config.yaml
n_kv_head: 3
vocab_size: 3162
positions: "learned+rope"
rope_fraction: 1.0
attn_scale: 0.0884
bias: "none"
parallel_block: false
lr: 0.00797
lr_mult_o: 2.0
beta1: 0.93
warmup_steps: 200
steps: 9701
Each number is 128 + 32 x the weight over its row's rms, rounded and kept within 0 to 255. Layers, rows and columns count from 0. Numbers have three digits each. The size before them is the row's rms in percent of the matrix's.

# k: layer 7 attention key, 384x384, rms 0.079, rows 270-322, columns 256-383
# q: layer 7 attention query, 384x384, rms 0.0787, rows 271-322, columns 256-383
k270 104:091137072131190100053143133172048125124103156092107090097086136128128133114096136165206158107123145132160179110154102146148101068171130147110074177129101167124152172140100135056119130158181147085184197121145152128114150119034163089136113113104101110131127110149136141071098163177164143107118097182085170107060118121155132102201092153136199137140162116073121124120130156111098108189132
q271 114:158135132101228235093136195131089152112141179129157085162082105112130085123114111118139192110146102162139144184122110132193107067112114153157168126122174147149119109126111146071113083182157123127138152079099154167097156138138128079194171158098154166145115190145163121093127199159080126126081171138142133115144156120106077058156066080162167153136178138136142137103109151121165109084132
k271 115:115086122173085096125229121171189102153127116113132094144115109104143112094151164102153158137162156090150116155133156141129084199158114157114120159111094136124157109064165129148117076136132073137145108098123139142140130122072064188161129128145096120145091152124068123136094165121115147131105083099152102149131077154142124124103097104107134117115124134160100112115198109145164079154118
q272 098:166070127108116090092123167147092111138099101161137141109131100092108088137163150080146153136084179060117099111158143150121113126078107135142125139082104175092168051080118145125123106142073104127151110097123090169124079083124156130143192079106093096117147159115144142161122103094106139150148150163099109099131136100197127161118148135085123066069143152179163099194176123126119158116090
k272 102:147141150143168145143070148064137143168099148150141134095109162156150171063098164094097105130126145099124136105155112140125163165080107173134095102130111124126154137100184126114134110128085130100129092151112138139146147124093126139138133107153152175124173128094152103108125151097085177124115117159077151156113127150169187158107103044136160101137140127184066107101145154080097124194075
q273 101:147077088065112169162194130111179141146055129138136110126158170091125122147105098195145146103120103087126118138181135172157123085087108099101131156129070071112134101116103173144098163094114148097081123125135092120110111155133091169127165130143204141099148157121104132110113120095149134149179137126175142085118135151116170141057089114156095070144198117136152118192147081191136099117158
k273 111:091128157122113124105103097072100156142198125187160122129170099136130090104088137088076060077120047167161156108117096153075086215041098100155108075119120173159156147141128159092134134178155070197198113083136138141156163110165132126148130094154149193149175153089156200092114107085143154101140116124164154178210111115130131150120112157139137144081080127086098179120149102112108160129105
q274 096:094133142164154115120131173102174082157127119134129151103136118140172103107187171088137145162091181172154093140161102156144091126123101129171117162104151151090138120150128141159119164141148125141136158061181122143170106097108133126037129171065123091093122141117153101138187164110079155111118155108133166133150159078108152161153114087130118103087093117089163155105152162150059118161175
k274 101:150076113153167143142144150110149134142138173117132125100134110097168098113053097092161143144172180105146146127150159118080138168112143126218119103109104125082143085065144131161151154126182089152164129097104096135132115079147095128112159124143146122099103166113155101166155114167146171134138095109134151103126189151114144125118138172135132127127081120101113125085150079193165160103156
q275 104:101108137132109072123109112207123205134126078115141154083150086107054127064111129127095158140097079175140158107111172116182060113187141118062096107123162163108082135163148166103127113075197144093216118140155057144085150120128101134128084135117161089115089127131106132145114151079058107098119136159093119149104118084095107132197134186060110147099078132178103158142158146076135178141139
k275 105:132112104139120118132113107113148094126074146077127092093150105109104202168128137162130063142161104155132085175217137157110188135165141145146175128068126179087071156096153105107129230142099034123120139147172192130175117178115138189134088162137080156104092118079126120114123132134125137144133095114164159057164133115174133078120117120144129100161111151114189176055187170124140138093071
q276 108:073109116143106147128120147083119079109198144159143092110117109117125114149146042202082068087125063110154145103085129105152121167077112125118117134090138081119138111125068051115117146113107094144159145162130128088122064060100114103187107089107079124121100088148103084081088049127179084173082104132139158166101134176115137091175112145193110083099128228097124093086133128108125111079137
k276 100:125102190134137118158097101167174132094106193105093161149139125158172105175153078113173084178148126129132164184099129217096121124171037141081076145076165135120173080128164155184127136103118155083101077105141137107128126129144158161107119129151142110141116144176107148145155162121164156121132158147098122181144112128120066127149097114112151150127100082083110094222122131158157111149170
q277 098:113106136087153135111149175153114143086108182133121141108137164132138164099137123091097158058161092070180159196140086154103111105079065141146162125131158163156114097133115078172129101165051106104110153153114122123114132081144138092148152143093108138102091128174169154088144177151156128052161118158076144126080121126133087114165143126103056151108129149125145105097132160053159136122123
k277 107:153114127147143104110139168142135120086097145130141125130138140117143091166115135123123122103121114134149137109198113155100065160170126099108111209109127111076152086132090138110129133105137020105146095198136073142145104201068151135112095164127000125043096149161109109138155171113099133207146149114100061141114129131140104151087134081102138135156118131080111100096112103136173121141126
q278 097:148123147102104169141127117162182144109140131136083149130139127113145182098207144139172122128149132217115149145120173139122093142138158092143154099127107089114137170060125112189114212095151082104109093103132105094062151148127088103065097160145129115146127097120176164202142184089162114090093152101087107143096135120137112142142092184099115108113128126143175164095137101140139132077146
k278 101:081146108145151157088091124108095139111109116101123143093138157225125113093184143147168114063163184116110177099155096073158170182080136161100166116139135119143126187115159140160109145161095137111154210112065156128131153164119177141148141114059130167174102137158130116128145130151094143073185152135101133124074157133150134115135171100100061165120134131143174123154105160168135090097125
q279 103:149126162146173179119079165146167143085132111172135133120157159179118079164097092102156182070089130100085150177127140136136124150109182133149122103132149177172097138088155097169096089187094134122131108132139095130139154172089172079149134111123161153091117113149112124160133096163092148083137173150102101173151136161130148133173102134096132115141125112123108135054092129135152129127112
k279 115:152115134187151150130116112115145169073143151096093158153148082139123167153184131120166120122142173126184070156178154099172101127133101176147168158073138115084096111103137163158154104056144151170116141125153110136159130109092151117114122169145068121070135128145080148111110156110079135166132076161112127102133138157200090105121108153132148178123113142137127095112128136134099070134171
q280 105:133177103151210116152173147100122168113140129145095143118119175187117138103104159102079129121155154141143155059134129089088176161167163082124155103097126141123140166144107123204077086139113152095142111214123158103117188121117116082111150122139141208137149111111099156132159171145173127113200180188130137127140107164142145133131095136151139084131114103078136168184099118143056168148074
k280 104:147139128065119135135135128228053183041123163110165144163127177129102179146136065141172143112091104136124080078171165154122118156127148125160093132140133089118107157076148115094138124131110153116089168113127127149122130115155129147111128146102125125110096095150137138138165153152130168152094161075136097144151143154120132151146161092118106090130172102090175086109166054140106125093072
q281 105:174161105159160165162121091109109173116026117082109091195138139113122097135115082148226055097099142124163170102101118202110180132125161164180115023151125098191139114131109068131144186107160145106140139056117137105124193120135104130122135130142115128098125104129132139142134068163085107158145119023203124097118084053198121109111128174150118119119149131128087113080142135195143179133149
k281 101:145170161115078119140089114134090165142120113063158180137143103166119151135190191146077118137117116159135105113133114141200150117139195197119111113169137091072141093112186148177062110122093086101149162146145128124137122077117142118101131195115085094202135108148095210165220106094138123138080103110151109116131144105045170135109115149131132159125041126140110117121193145150133126090147
q282 097:178082087101104185163134089104107144171184100176109164124118085102120119173113179135176107166139136122125095128100151094131141146115161149136107126069089119147107136178104132125097181134191080154124098087099103132113088153075133198126057085132113136163107101149043082155127182096114156161094090115078166151129093095091173085082180106123107106103157086121159153169144099104097114126108
k282 108:142163111114165137170154145051058162147052166159187110102100118116076183086047092076137128054162096155146122115125101132138144139112108085114104159155114088123182173105107086155168115152117085123152162145160127136110132113190085191118141151066066098118155067188134142097082060130090079173166114122099156120108108169136111115127141096092191133135154098084087098139166105145125112127061
q283 100:136138121137129138094119148226224162126137110098124129057159064167111108102145151134149149084113069105154138130058105146127104162193142072140130170138141137106115136114149132124134075115099155132137159194131086150163104145122104112107129156138119187099057116125129057154109086120126113214102162150114149099108145136135138202157135186121084162133131126136140112185159108152147086101108
k283 110:161083082164157183155170171107153092158112122138153083101138170086112099136095151131157186111191138124160127207172119184090097121136121133104148142091074095123057130099108112140077149064098148192119142132116112076126095105096167143115121143132054188122127113145132141125144117125126120146122108073154147085111104148136109145178161158151099134086150157152132108099158130086133113152109
q284 104:129089069115152143097122165123145104104133147082165106202116156116177136155127137145100138120170121178083117061177125149072151101062148120151076167165172133142138149105094133111113067141215100124124103130130088085139183105095100097083155189129133100121147100171087170112173106150129106128137135153192143168134097127158105143166123124160176157140150048135156142143154204124118148146139
k284 105:212147108130181165099164112117123124062129141136064202105050110133132128108115072090108136127143101086140184117174105098185153097149168119123110156133137124169188117169159126142136119117173087135125194087097161139136070137151120121137147147139125174117104108069109160083112112163105157132171160113079139120187119181165110143069151144130145125118114113164087145099133121155173117148121
q285 100:058101136157169105116115145104144162130207104163116138141090128140104149123055150114121159097161177118158118126143093136130142142095151109109085134106137155128149142149143126169119088197122173118140113124091071158084130123077112104137082207154111109125099156102146093150150195103064089127134138076100118187147077141142160117116139094146098109060107174107081187122083152163149131175143
k285 103:181111092156130157093184134125139140125095115070137171105146068154145044119131126173197090167091144151088117127151090128142100124157142103154195144051155108160084132146106047086139103169127136159166107106099106144109096095127144196079144146115131139130129140123156115159135111081155158107089114204085147152104133135132096114115122112085148132146170177137126092119136151074127114133131
q286 096:164098154155099143118117127184077139219150079111144151109104065144106115092104130134167101132077109130152112066157140139134083108140085121091138159161153159149102069175100112135159141146146054142135064112151106167154172177133139095111129088130096179166095102154138144152142145110086117094074098121153114068149131144087138169095167119133065154106120195122127145147089113124148083154107
k286 100:131073149139130116190109086197160096119115158155109103135157143113138175135137171191076131151158180088151092140139138146143136147173106162154083117086079171052184123108049141117162183102079110099155139078133116160080100135117118125113123121087122137118094122094116099087139116133136136134116088105142141098095093134129144060129121146109153092128125159138088101167165130147118164151178
q287 104:166157122090162145113165153167122170121152076116176112143120068117078129127127191201178112135149086188173158149125133130170191146086164188151110161107136184124140130131105119171121122182101148110082136106191190116114091107122060075139104122124163092087109121127128127100157109131099158080086157152127116196152162156074123128109184140097112116078103090123137040129076114146114101035119
k287 104:101145135166165118149099183175120126145151213114150112105165092115156080102155154106165096171113161095095146098124141116155086165137140100090146160150141118105152069169115147176146144170160132100094120095088151164117081141123084155153185122105126110167079155127113110125128120110152112142103101172134117152129135165219098107160140136152163099106133122169128134135213092157102124135119
q288 095:131158179089059149069093083144126090083155175097094170086111145104164114126129112092114150059138114167161132111112086131190132122132108159141166109129172182223087086113103118082133103090126096124150160106100112121138150136153084137081089146171216139128122124170128110143146034187080162126116125090096110064099110149112117096074152074184152128150139180119131115166072103111147152097139
k288 101:165148145214174087167147127165134144201152139143099106089087098154149151143106144125139132088120083133154191148182112059120119143138127042131137146079156193145102117120101130100120077150096120182134132124116164146167118151165137134176116138151176118055114185209119124162082186097135150111115112135141095092105170156131097122126154180135106113151060141177099109148154113105145093130073
q289 102:176146138081079118130080137146143110087113124182092149168101082144090091124097122084111124109144123122112091156122090184075071131113150189121152121129133117120135128121125129063107114132041167116177110125094129204183180093110177085113197075141136157163100166107173158182170138076088122054120131134090138133118131121176131113123132160132159173121041055130142115143112149150090131080151
k289 102:143113151117173184115143153146141104156120134104143147123141176123172144142180151068078165185140068137162111112131156146097153144166111140073151161129122165155128143135141113133105101137135111145132126097142148134119168106160102094160132155118155132112162157097133160152179124154110090129117165138152134197065140134114115140117108136126071130125145138146161109112144083187141172137129
q290 099:153123180158094125112087174119131116075160104135137101123117136104092136202160108110141132165121166135115095159117125133180141068080067149098063106119170129110162144157068123170114131153128126137191162137120182161110100090111134144154105115118174114145185064079083155097135116117078085095123086163156158170141094123123169092088154130096080184170052145114113148141156106160113126144164
k290 102:124115097128065055145115079114169082137110181152170169153124137174143126122081156127157077120152099054106115097191163163189097139175141124073145177113132040087102161143119139113100134128172093110077110160136081148097160113164150165141065137117158142108119104172112125117119132099134087136115135133089133110096084133120127118088088140121142113083142123123123186094186113111121161091112
q291 103:133111142108094095151154176178092124140171113162160113088114152123176141147142120151095110185163158186111126174136082133113157111175172204129146114100130112124195150138140118077155188087102133157073080152135107098059104085191097182091157155076132119210079097175142089101115134113118112111150128048172128075123121165127153204141094151135136136131150134158160160145096107177146031146074
k291 106:052144120123170189165149151093118144117175165123081169084142175171168155138150125122138108127141061109136086151094132134139149119078166140106158134089114102101135110142113114173201160111100073108139154129104129128091114153132142087150129102128117171127077100173164119120114130140106161132051124055122132105184077097141114122140137089086091062187151178127116149186144085127145099148086
q292 095:097089103169070116083181112173184111181170149164142096143125119131059161105155087122126102140132150136140168104160131158105105109134095110100090110130112129102104093104097195149098102096107087109135145098140139133102082137119111110142084100155074161165107152142073049116084137091071102152156078108098168089103063147159125117058124133134111068149186130163128054150152128107131138087143
k292 101:101157105130137044078094167089134094170088105137187074110131119167147142151087118139099121109135153121117117110095099135100082086121167083094137155146130164119149129115098096163089150120085124166188044072160121110145149115123125153054132180127143118064127119109133104144102120145100066183113136142105157159099095100144100137128075078043123133074078108129118168133147103152121160093101
q293 099:102117158136092126134142143132119155156112050161083149122199108163081162117138040091104141073112075109174120161168151118150093100161128154101124123143062078140097159127131127167114095116161127086078092136165125107139167168157187135093121128122179068143105118129112093122109164131138136062113139128149142104156131070080163078094170129171105129084139085108105152106172105096138077084156
k293 098:111147123185138132142110141143103164138104135097091081159123093091077021159164100082091151109177147124163093093053112152139046148129103114136182153169125117122140128126111188155155108195129101118142125093133104158142147136090146137108145100120086154137072147083101125090090146104147194151097168147077148094119121126076091092158210125058157138119134096123100111127132142097161133144134
q294 102:127147175113115088134109124090155053117117112133068119134063120132078091110150133140076101187100136235063143138128109080117120130047122174114142164144123109101077108114079175137105173178007178043166145165110179126152117104141170091131099129125134086155114130115145135126171101171119130109082136114122115150164146163125123129125072146192055137129113092109135068116168130157164120130148
k294 099:159169157125104169157138128064188161125141096089087152111105150133139145173153113094150076193126082128125146123095146128077112119125108106138105072126125150139114135123135131152121044107138150165122125075120142080103180191162155165122127141137123133120148117069113152117161163112103140101139077118141151107078122155128195109098083145109000126130065132099146144122112043123096156120143
q295 101:165178138075146108135139120136134140131178119099181122076121121148141141192127121128170117140117149135167153152107119066101129036117145151151107092155097102139154093098136120158083097117092129154135114105167114152128115146121093162114162072027142185160105160146100147120121144156149158164153165028183082044150139126156054093133124093147131109120147181155127115114150114075139150127138
k295 099:097119118162137078146141084089101109108150114213119090133119158136130147122118107166075135139079074093093104086130117128210113119144111119130137138145153156108130136174137071118147175146113150109124202131130129099112143210114143129116084135156136128133131154173108186162173135096122169159104112101100113080129132166102179083128085153123057125116138192180082145075157091112165081178058
q296 100:119116140139135109106090220120140140059155124110176103146167087122127129199089192149101139129117118154126121117104144100164124083174117079102136149116079125085106174162090133141160143111127203117149098116126158132139147090061125109131073127160164162140064193166151135125081129094183102106091148096117150161075114162172089141127146083111112153141166104138103114109057167156154106098178
k296 102:144139129075139145158109149159108134146219143156140083170146078134112142140136156110121104129181106151088137084129109087115071163120107159097138080120144163118108122156108156124086089132150137136143129075100123073091096150140136116116156168160136162157201138094141130173179117215162129145036113164167131147178092153151156109098163081152160099130110160133140107140195125114123144187131
q297 094:160138123119201097093184125158127137113145145117129136190119096189141131101090113183139155138133170119078116113102097094127176119163147085053181075076163140061114113102146050148128129175113190149150071069120156129111146116157152100156113151123129125113136160137154136090132094121120140101143139123079147107148155105108104124119124142213093178114112125141122131206110131101127130153146
k297 100:102131155121149176115159088080092112094130158098109136219145190110166132128135156098113050142076127112128138166158092174138097095166212119118138140163122154133185124109111124152135031154094101208082118144159161117088177146103143135072137103136152170154127163131145129127108121152146148132141123102156140112190123123162070086159100108037099184137090105111141112171198159105118105194168
q298 103:063085109134106153144167137022139143168077145135136186164147137100057119169161083100159104142145140129128120115159166040140129098082122158093119128180124140158115049135081185155101173117198097093114133153032103100098200065086102082126174154092116155120141159130117105103135133167124165139119108126162090053139131105099087118114152109175131117104060154110112121137106178151147075133135
k298 108:136140118169080113161153106117161137073166159120157141146100145165164138131125118190164152122118142130076163118101122163079099112103151106083124091113115129111042173094108121156084116123147083112143113121177162133165079177127142186146129139103139149134102157078177114061175133178150151083187197073130108091122193073155200106133154122147120138122142127113119144138102092143114147158123
q299 103:102087108092098040098157151160146136131178095089086137122113029087179143138086153131111124115189078137130116157134123197159075139139107159162101114108137197101158115109135161211130108147095116178152065112075127098157140106111115155176101081077100142116173137100151130110119114138164210148161131129094127121099139130174149151111148109105108034085143147122104133116111126145135104108113
k299 105:187126151155157054160103127151148097138143174111076090125181113152112105088125160088060142126174162107142121118086172158100142123081206150113173092166160163120103151155130097108121167080093154103162125222130147102094135188108120115146131117201158077143138107140164097126164105137120142137144130097168103169168064119129094149137116122103157151125093147165126090100091144081141102120110
q300 101:150101121117068118197059183166112101136130118092142159147167136143080111129112144136095111146232096128123090142108128111122175152097111174095170100150086146139119153064105080178150135099090173191113131125109151165192145106086097127144101168131170097152122133104158134080136153101126118079113099102145084115125171093107120129142057103147128136207163115084133222071141106177130161120124
k300 109:161108111162110091103102121127160141116113194109128175121143091114159050155148094180173134154083170141076147127132089076136049205161102117129172080080156161143103119161086145143147108124116090145135104159143133097109159107127135101173126168112134128112105141107062083113169129081124134057129108119111142206191129102128182141153152147104118118081127142138099127125183079151120116098156
q301 098:167070150123109064110143154151044125143164055106134149118169127088182153103143041126118121104120163117144170117135123176127135121077146193167135127140214145146111142126143153160121114142101114181191126112126145186053110188140114149063105171096065128072105171132167135119088126201096138053139139170116122163127135195142135107133129076114087116137069110144147078158103155109149139099090
k301 103:117094103133161135141182135109148121129169173140080119124088120160217101165082130131092145089117181117126181159191142154158121146167200117120130125125100159135121158135155096090128101127152094129109102117139105144180058140128116146141126112144134087117178103127077102101116187095095079205130124196135159077150123119111126128114157114121126148179159137159099128160075082110149130128079
q302 103:135117123173167129095058181148168131132130121119102168068133106131142145118125155125085161141081046151192153113126148073155133165085197130127147131108175167056145094146115103146126166155157136167136149136117194088111148073198093111170136163160082172174134173129147116182106134139195150181144092181096095079136132085141117166102123128154114122153108112053132137090173101146153098140148
k302 104:094124132196115144141103165217151131157092157124126078185153104109103176095142153164131107108122123115144137130076148194172095094145145110158149106111130131114082095178128147157177147194119134114161122158125130020163127103060168160116193114101147075212089109132121076128144083147112155109086130166107149155149134121131083116130086126101098142084127095107107100116088070145069148148104
q303 100:110112094089127103115144102123130224135160144164149127119127102115167132102115173078130123129128092099200206071128208113053116154093122112128101089105130114174178123140098153106084125164164195139166155032135115149138074099125156170100150135154114162153140119114124099124100145118101169139147115147054106178088166107125136120141172044103099134172121123105093126092115159100054124122097
k303 101:125125137140162100104127104148112063155116196100131081146153127145165125104167055098109101134204209146191133092102134130176202158126128096174089135129103142133115185176149098149156122180128091116102116149127155139118147119114088140124116168117159117155060122109183173182149161087109072068117157079118126135128101105118091124144145148116100059073091131101151136107110151139104111174147
q304 098:098129139111132041174129164096141153087060118133157092109169137079107161171127137056124123108086163163112121070130113200095141168142139137143136112189140141126106105143145157103111160109192098103136138064167042125136121158150123124141161149170074139135149171188111150178112131118128149092142184136100186106115111086079110091130077174081189196108180131109145098101149123143075134139143
k304 104:089108103037138122188166073110162147092160144111124087095136163169114146101100155158135118102063138111139154125141166135159106175112136123143088089140132181112137138116084068145143173166154098133143080065100098223135073135158118145095114172097116107148162090099099133120153150083162108128094102138072160083107114128216136178149125164096139058169112123186061137146158118194099163118113
q305 100:115148094124172137165109135144149096163128096113129100114099187122156119112096136157065153093117100064126118095187091154133086183118170090112127079155140146126118109117135145173102134128105178125148076139123174131116143033129157189124103134171089146145148110142120136128206118101178177177151142098223093170165168120121144102081149150112101092180116103144126154116121161115064177163118
k305 101:115175090148072137125209128170134149162090121042080136156132112120175147078190080151157197124122097076088163097152140149118172091063091085136103196158094168160109139138135093112096135098169132119119142118101037153151147127136149123103154102130116177172109191099148082120108087112125103117131114174100125092132100120129140155115150106100111147188084119106094142070118121080175113133124
q306 097:120152194122135106127115093097108112121127161141103114174196098074108102187109125096101081146156046121121134103085056140097114128074227082106114118191123073153170180137129072109093103155096123133161121109115169140104133130157148088146122114062125129082152113120156150092101098119168104165085118091135105239163139088098137125101117142149156162170154087198110154131109093150113086127117
k306 101:142113125149074144082157196050106181156110130160120140110129117126148087096059125189138180142110115147109153088066150108144144145119099156071089190112115110135139121117147167119154158112112121146134113059138110104096165139138111118143093146128160124140132082102145065169130104122205170077170116167151104086169121146159099108150148162107162120111140111082160170103085118206129120129097
q307 101:152146164082168175180081099121091185128159184140090107175139152117133133139131158157132138161106116123123117106073169144135155134147123128132156207166115159118159111109119143094100155126143089088091108089074060135161117089069127164123136102129068132117087091130112140174144119240136143127134137124137117084099154114120124072121136115111143045163140125143082099128131119151091104162056
k307 104:132112147155165134196159119122085148111094103121089122165125115115124144112136112168120122138098178167107183152123151088115105081083157152104153083065165100206097148140080127132121147186128166129102074079147164106147168133155100098156143188110142111122137110192114066097127162193107134082152118082090129188144172130140120181131092205081181092119132131171178187119120134146174127103126
q308 098:108128177173108130137150119042075174105155155161074153116097124110093144099131168109156136086114123137142175116117138138112102199102128135152111158050130147127099080077125102107157084114102154123117122108168150113134183167176064130135152100074123180150160118114101092140106112144132152096120089170144124077122099138165160103159151090152114146138100127137080153144078131146167150110191
k308 100:109112157148119134079145163156129097156095092195079094139128180101092201094133089155148151111154131099109119155111144193134109137128135173138156191094086121143112148080114150136145129126151106095140127096135173093108177137122138142112081079143154066100119159214131103169108165063127065109140146114140091062112160091148145185112161136132122142112140061076062135127105143113067175115134
q309 093:102116050105104106104139093093109138172123092087135116130102139109124110101143162148117105132126120125115109114154151188104104131108161100142103087131090109121122125104158162089173142133146138085145158147091094085141133137107165091137155114132169123139121152116132100094076130167120151140159154086149130107167148134166108224084141126130134118086188113102164102085170139177155176180116
k309 097:111120107119142124094073105155088100055134113055147129135123127216166109138150142115161171109120071156146163130144094094079175155135063122155151111094166120156122116141115117124177175150085174148122168132123102088164060145111101206164055184124185160097135111090100092115117046170171062106113148143138119125144094117103120161110083148112110087143130093108136101118135081114135134051103
q310 097:110163136106178170115129187114090105056132171149120125150208121065192063113099143146162133135095107183105082107137128116153107101072091093167133127092109133147061151099119113156127120120174065125094132195127161139111093171119184090141152176116145134122152152090097175112112136139080158142179126112150086173172141141074134099122176133136148134122124067116142115084111120080135120129115
k310 098:081028091154089125139142096181126120180131154116128132138106108133136135077151191111162138098136150144145068056127092137138135183141126095157146174127199116095071112107118169163181143135182075143130117137072091104200105137141110128143126129124108109193125141151094138201150098097152095160199085161156082156071133160169155124171122157120146123177132109130142178113107123141134207094073
q311 103:171116119140151138146133081096105129112140149171079141164094195136089129092121106138127167128169136108105108168082128111151103093155161129129088149110081138149161102105178156134144110128119079099152158163180112118083147095146091159087089103175106087084100130142114161133093122179122093189130134115117091117110198080116079126112110133139151184201152145117126074122084109124126072178099
k311 101:088139150115127159136093089115094135138082094162158183097175222173166135175115120126122113170159131123108110158118096154115143102131136131044079113153116096120137113120077117144124104131200177083145163157099145119167178074107154180158089053096131151186130122194140106113113155138153096127113158110121144134071157122102166109217128159168081123145085131215138107114138141155148071133076
q312 098:178101117132137162151109127077143238076122179145156123161133146128095085137115109090116145165153135148150138169166134156129151174166111066115106115111153116133118134185151129141146109131113118125125163143131147120110125125104156143158083099149128101090132050149085197139128146146099171127118102124186110112172153131078117117122061131081091139062103140170125140150133107123169129165199
k312 099:158162104128176043096117127095097100126121108109191135123178126144132221205130184134135109078127144128093104055096106140078111114133065093130130167135098146130157142103104110082095086136117130134130143137069097097113110108093127147212152113147080179206163121147156104074133157185132142114102157159096106135140108214161139128143151132153168153144195127078192175151104148177117174082171
q313 100:121139158097123168123124097192128093119162162134089110116128117167062185113162090165118136147090134141147118101182104141142146118106158160066142141130152162171190118135113040076119122159078155090133109190137110156167074111155069098132137117093138099116135106127127124110085123101127099166144126091108127093085073146066124117180115178062089187139096167137109145106163106074160139085134
k313 103:144156153158131107140123140052224175124104166151166087156129099105129116115114124098071152133130090079091141117120105179140080073144118146107161121067082116139096092131158124144135094099129115181120126108144204103102109123154160130098121132139104143073130153168111121140135109146146116158115114120164185133152143186181102140127178133161060139101181115171124174178143170144134134140111
q314 102:143157165130162072079151105156156144147121152156097132122118154148160134097241177109128151146163151182114123125168174083123145172130143072173091167115156079108100124153109132125143158145214158183082164129095174088165096110115126133094135116162170138139075088093083094158144106159111131111110083114109128078147135074119098143118114059063096180099178143066166121159146120080109172155090
k314 107:146116063147125077126094118107127058125123123152160108146159154128151122177042149126153104129105144105095143119162146102124080063111135073175107148131174159178171190134160078092169114103208140110149156115112129090092133125120085149147118177112169093128165141163116101149122108166167138119120163156131156142107151146098145143106084123094092128117105109130158151174108096158087079136150
q315 098:066133150137194070169087188129146117061157171203181088157129147097143160112132103118102111087173101124105090128142087122124101136170084142136133102089181109066094124083135125105133147110138102073181106138139111149130108138117141130128124095115113075155161145103096097101119111093100176206166147098110139145088116109161134079143072102135146171108178161107105118155150117157153116122134
k315 099:092134107128067171160112067178184119120131117167110139100180125118109166132173190069096172112128117150175137145192107199178128111111166152097091113083116116120115141141130198133102124071148118162132055093122129126129113157107143162115165121064166140131151167137161113151125162064111181162149148166119131124118119091171078131094198075096134154141122150096137139143072153088114160102133
q316 099:131080160099162147131113100125127090157122145092103122118115100131167158137166157095078107228144132144079122188167111150127124136154099147101173098159133131098143130158116117128147142171137113127136094100102084139128087103147112114088137153174112165088094179137100135105110108141133128073145150125163105158105178150130156190097145150095086182166160114127141154124079097128078146171153
k316 098:129111121133205162204117113067119127107181115114123142135151109158148143205127133102120112164124138108099123078171108155111098110094122130078125107106123137168109086097098087166094102082167132146114141105141109047102120089090107095147124094117191120115147147155105142103126183126119078127121121089089101140071095146151095125158049122131157129132079131084130131126160171127132182119152
q317 100:080167148151137126153163044115143156097112164124152106118159123111128110139160155090140203104098131184150078107157213126104148133140128162113100139112155097116134136167140125105123111113153071126156122113164115137123106119127097110177159083121151124176164126130157134096119122115101135093113097175103104122193165146136113125133151136136127099148111119148099123145091165133097160137122
k317 106:100136126106087174107114105156155126179128054106147102183134141098108141116105162195114076130137148158114125162123169187146187062133118091073115132093120155168169122183178094077145140141061148118119109065141135161121111139092119175108161102084122164109102172114152167089133092161192139132159100105143173090141180121136155136100055082135156062118147126095171128141064134121122127095150
q318 099:077115068122069181154148111144112061110147130158127199121166143107144177109132153108122120127123093127094177185090081069182182169152098148161154188125141165162096210118118141122119191030116149125122077120154093122127134113117129124141172156143146097087084151115096169140107056118140102175147132165123117140089131140204089120131146084154104088148128157112164122133210038143114132141162
k318 104:133098107103096103089102103100082100153090130148095115118075125175098131076107099172134149217106155119088095146144105127142160107095112162108160096164128115144110136123186155118133157135175109175147125104149119136063105126115130166118107096105164117124138106103150128074110161172104138174096125153145167134119164107121134108126125160145159088152136117070146091106075111102100099149114
q319 106:081122129156110108081092078110072134177162135170152116184118105140136069134103135138095081131085096100156134149160131119155165085127142128124152157141099118108138103104162187101104110107131100163068185064122103169098104147205093154117083121114119129138146131174161147192173121155160116103146159128141101172147107091183137089043137140060090080115163139070168076159069108037158109119150
k319 111:129128116159115122106146169102079164083107103168095101145117091207178125121153131097115071105133065143127068106123138094075145148093193149144113141145119130111073072195120118147093182149157112128175160163114141157147081143111086145117165164113131164113131096082133150122196093137166154110081140113090131171089170107131146141152081086131126122110130148120110133119053159154172095165102
q320 078:132195128139140115140079111090167134114166173092110158164118141173138124156082127078109125129132081097110082204118163142149122110126109092100144123116166123086116190178079169100113125135157145108131165167087121106111131143102082147144104131153100131147138134171133074105148165116051119107169180082127122191193124098096118098122180135141094162104144058170104045146162178211069036126112
k320 075:096060106162143081110109147077084062161098132129134119130018126139133150081170177176189131095177186105175126093153153122076147099135125169113133113077072095123159132111147096174106100173128092126171137138153161095128162124138138137124130132067148082124139141128119139132118129195156089166161125117131134146025140187087131126146086116135214152142115124118114163080122099060161124166166
q321 082:078122099139174086090145164110165127076158100143128115066151110133179120115138076069143146149112150136165137148135094164122110122127103067077174092113161112146181163150163081133161147110199073117174137134061123126074088187168093152161119125157140106136109101168107085118148095112128136084151119129093135174159109215113167131109148130151113143132151108064131072155148157165150178120101
k321 088:154114122116084137142116069104189089171129155135172154170033102145117173162169147190165075196124082096173119131141115138198132128073132170184107144133084116150113094153145162238121179113095159110119106075143098081059103107112140119089135130127083142115130137118124134133162181094082054079131146082133170078157108119164117128128132086111152154111107109102147111112063133125090081157136
q322 081:153072168111149126150108055150106160098163174167151135156132139058089092124162110121119118107153145108091171171125162225132102107089120201180152129118081102104127096058170150164167119135115118092122128115140193105162135117128142099186144102102106089141110111106125182192061077116142163134110174111074105124111180168153142196139042142091118107087147147128191148142081084123158087145073
k322 086:092080145138063156141159106182140099156134110099106097143137092123116149117138155152157093158130104199137080066138130111193150136145077084078122120107199131114118136160117158169159132132086169151062113106098072154163141139131088138136117150168143133087145096178051060156105118047156135116118105170153165115114152098127158111119153203105113145110136094151114182144105156131069137062141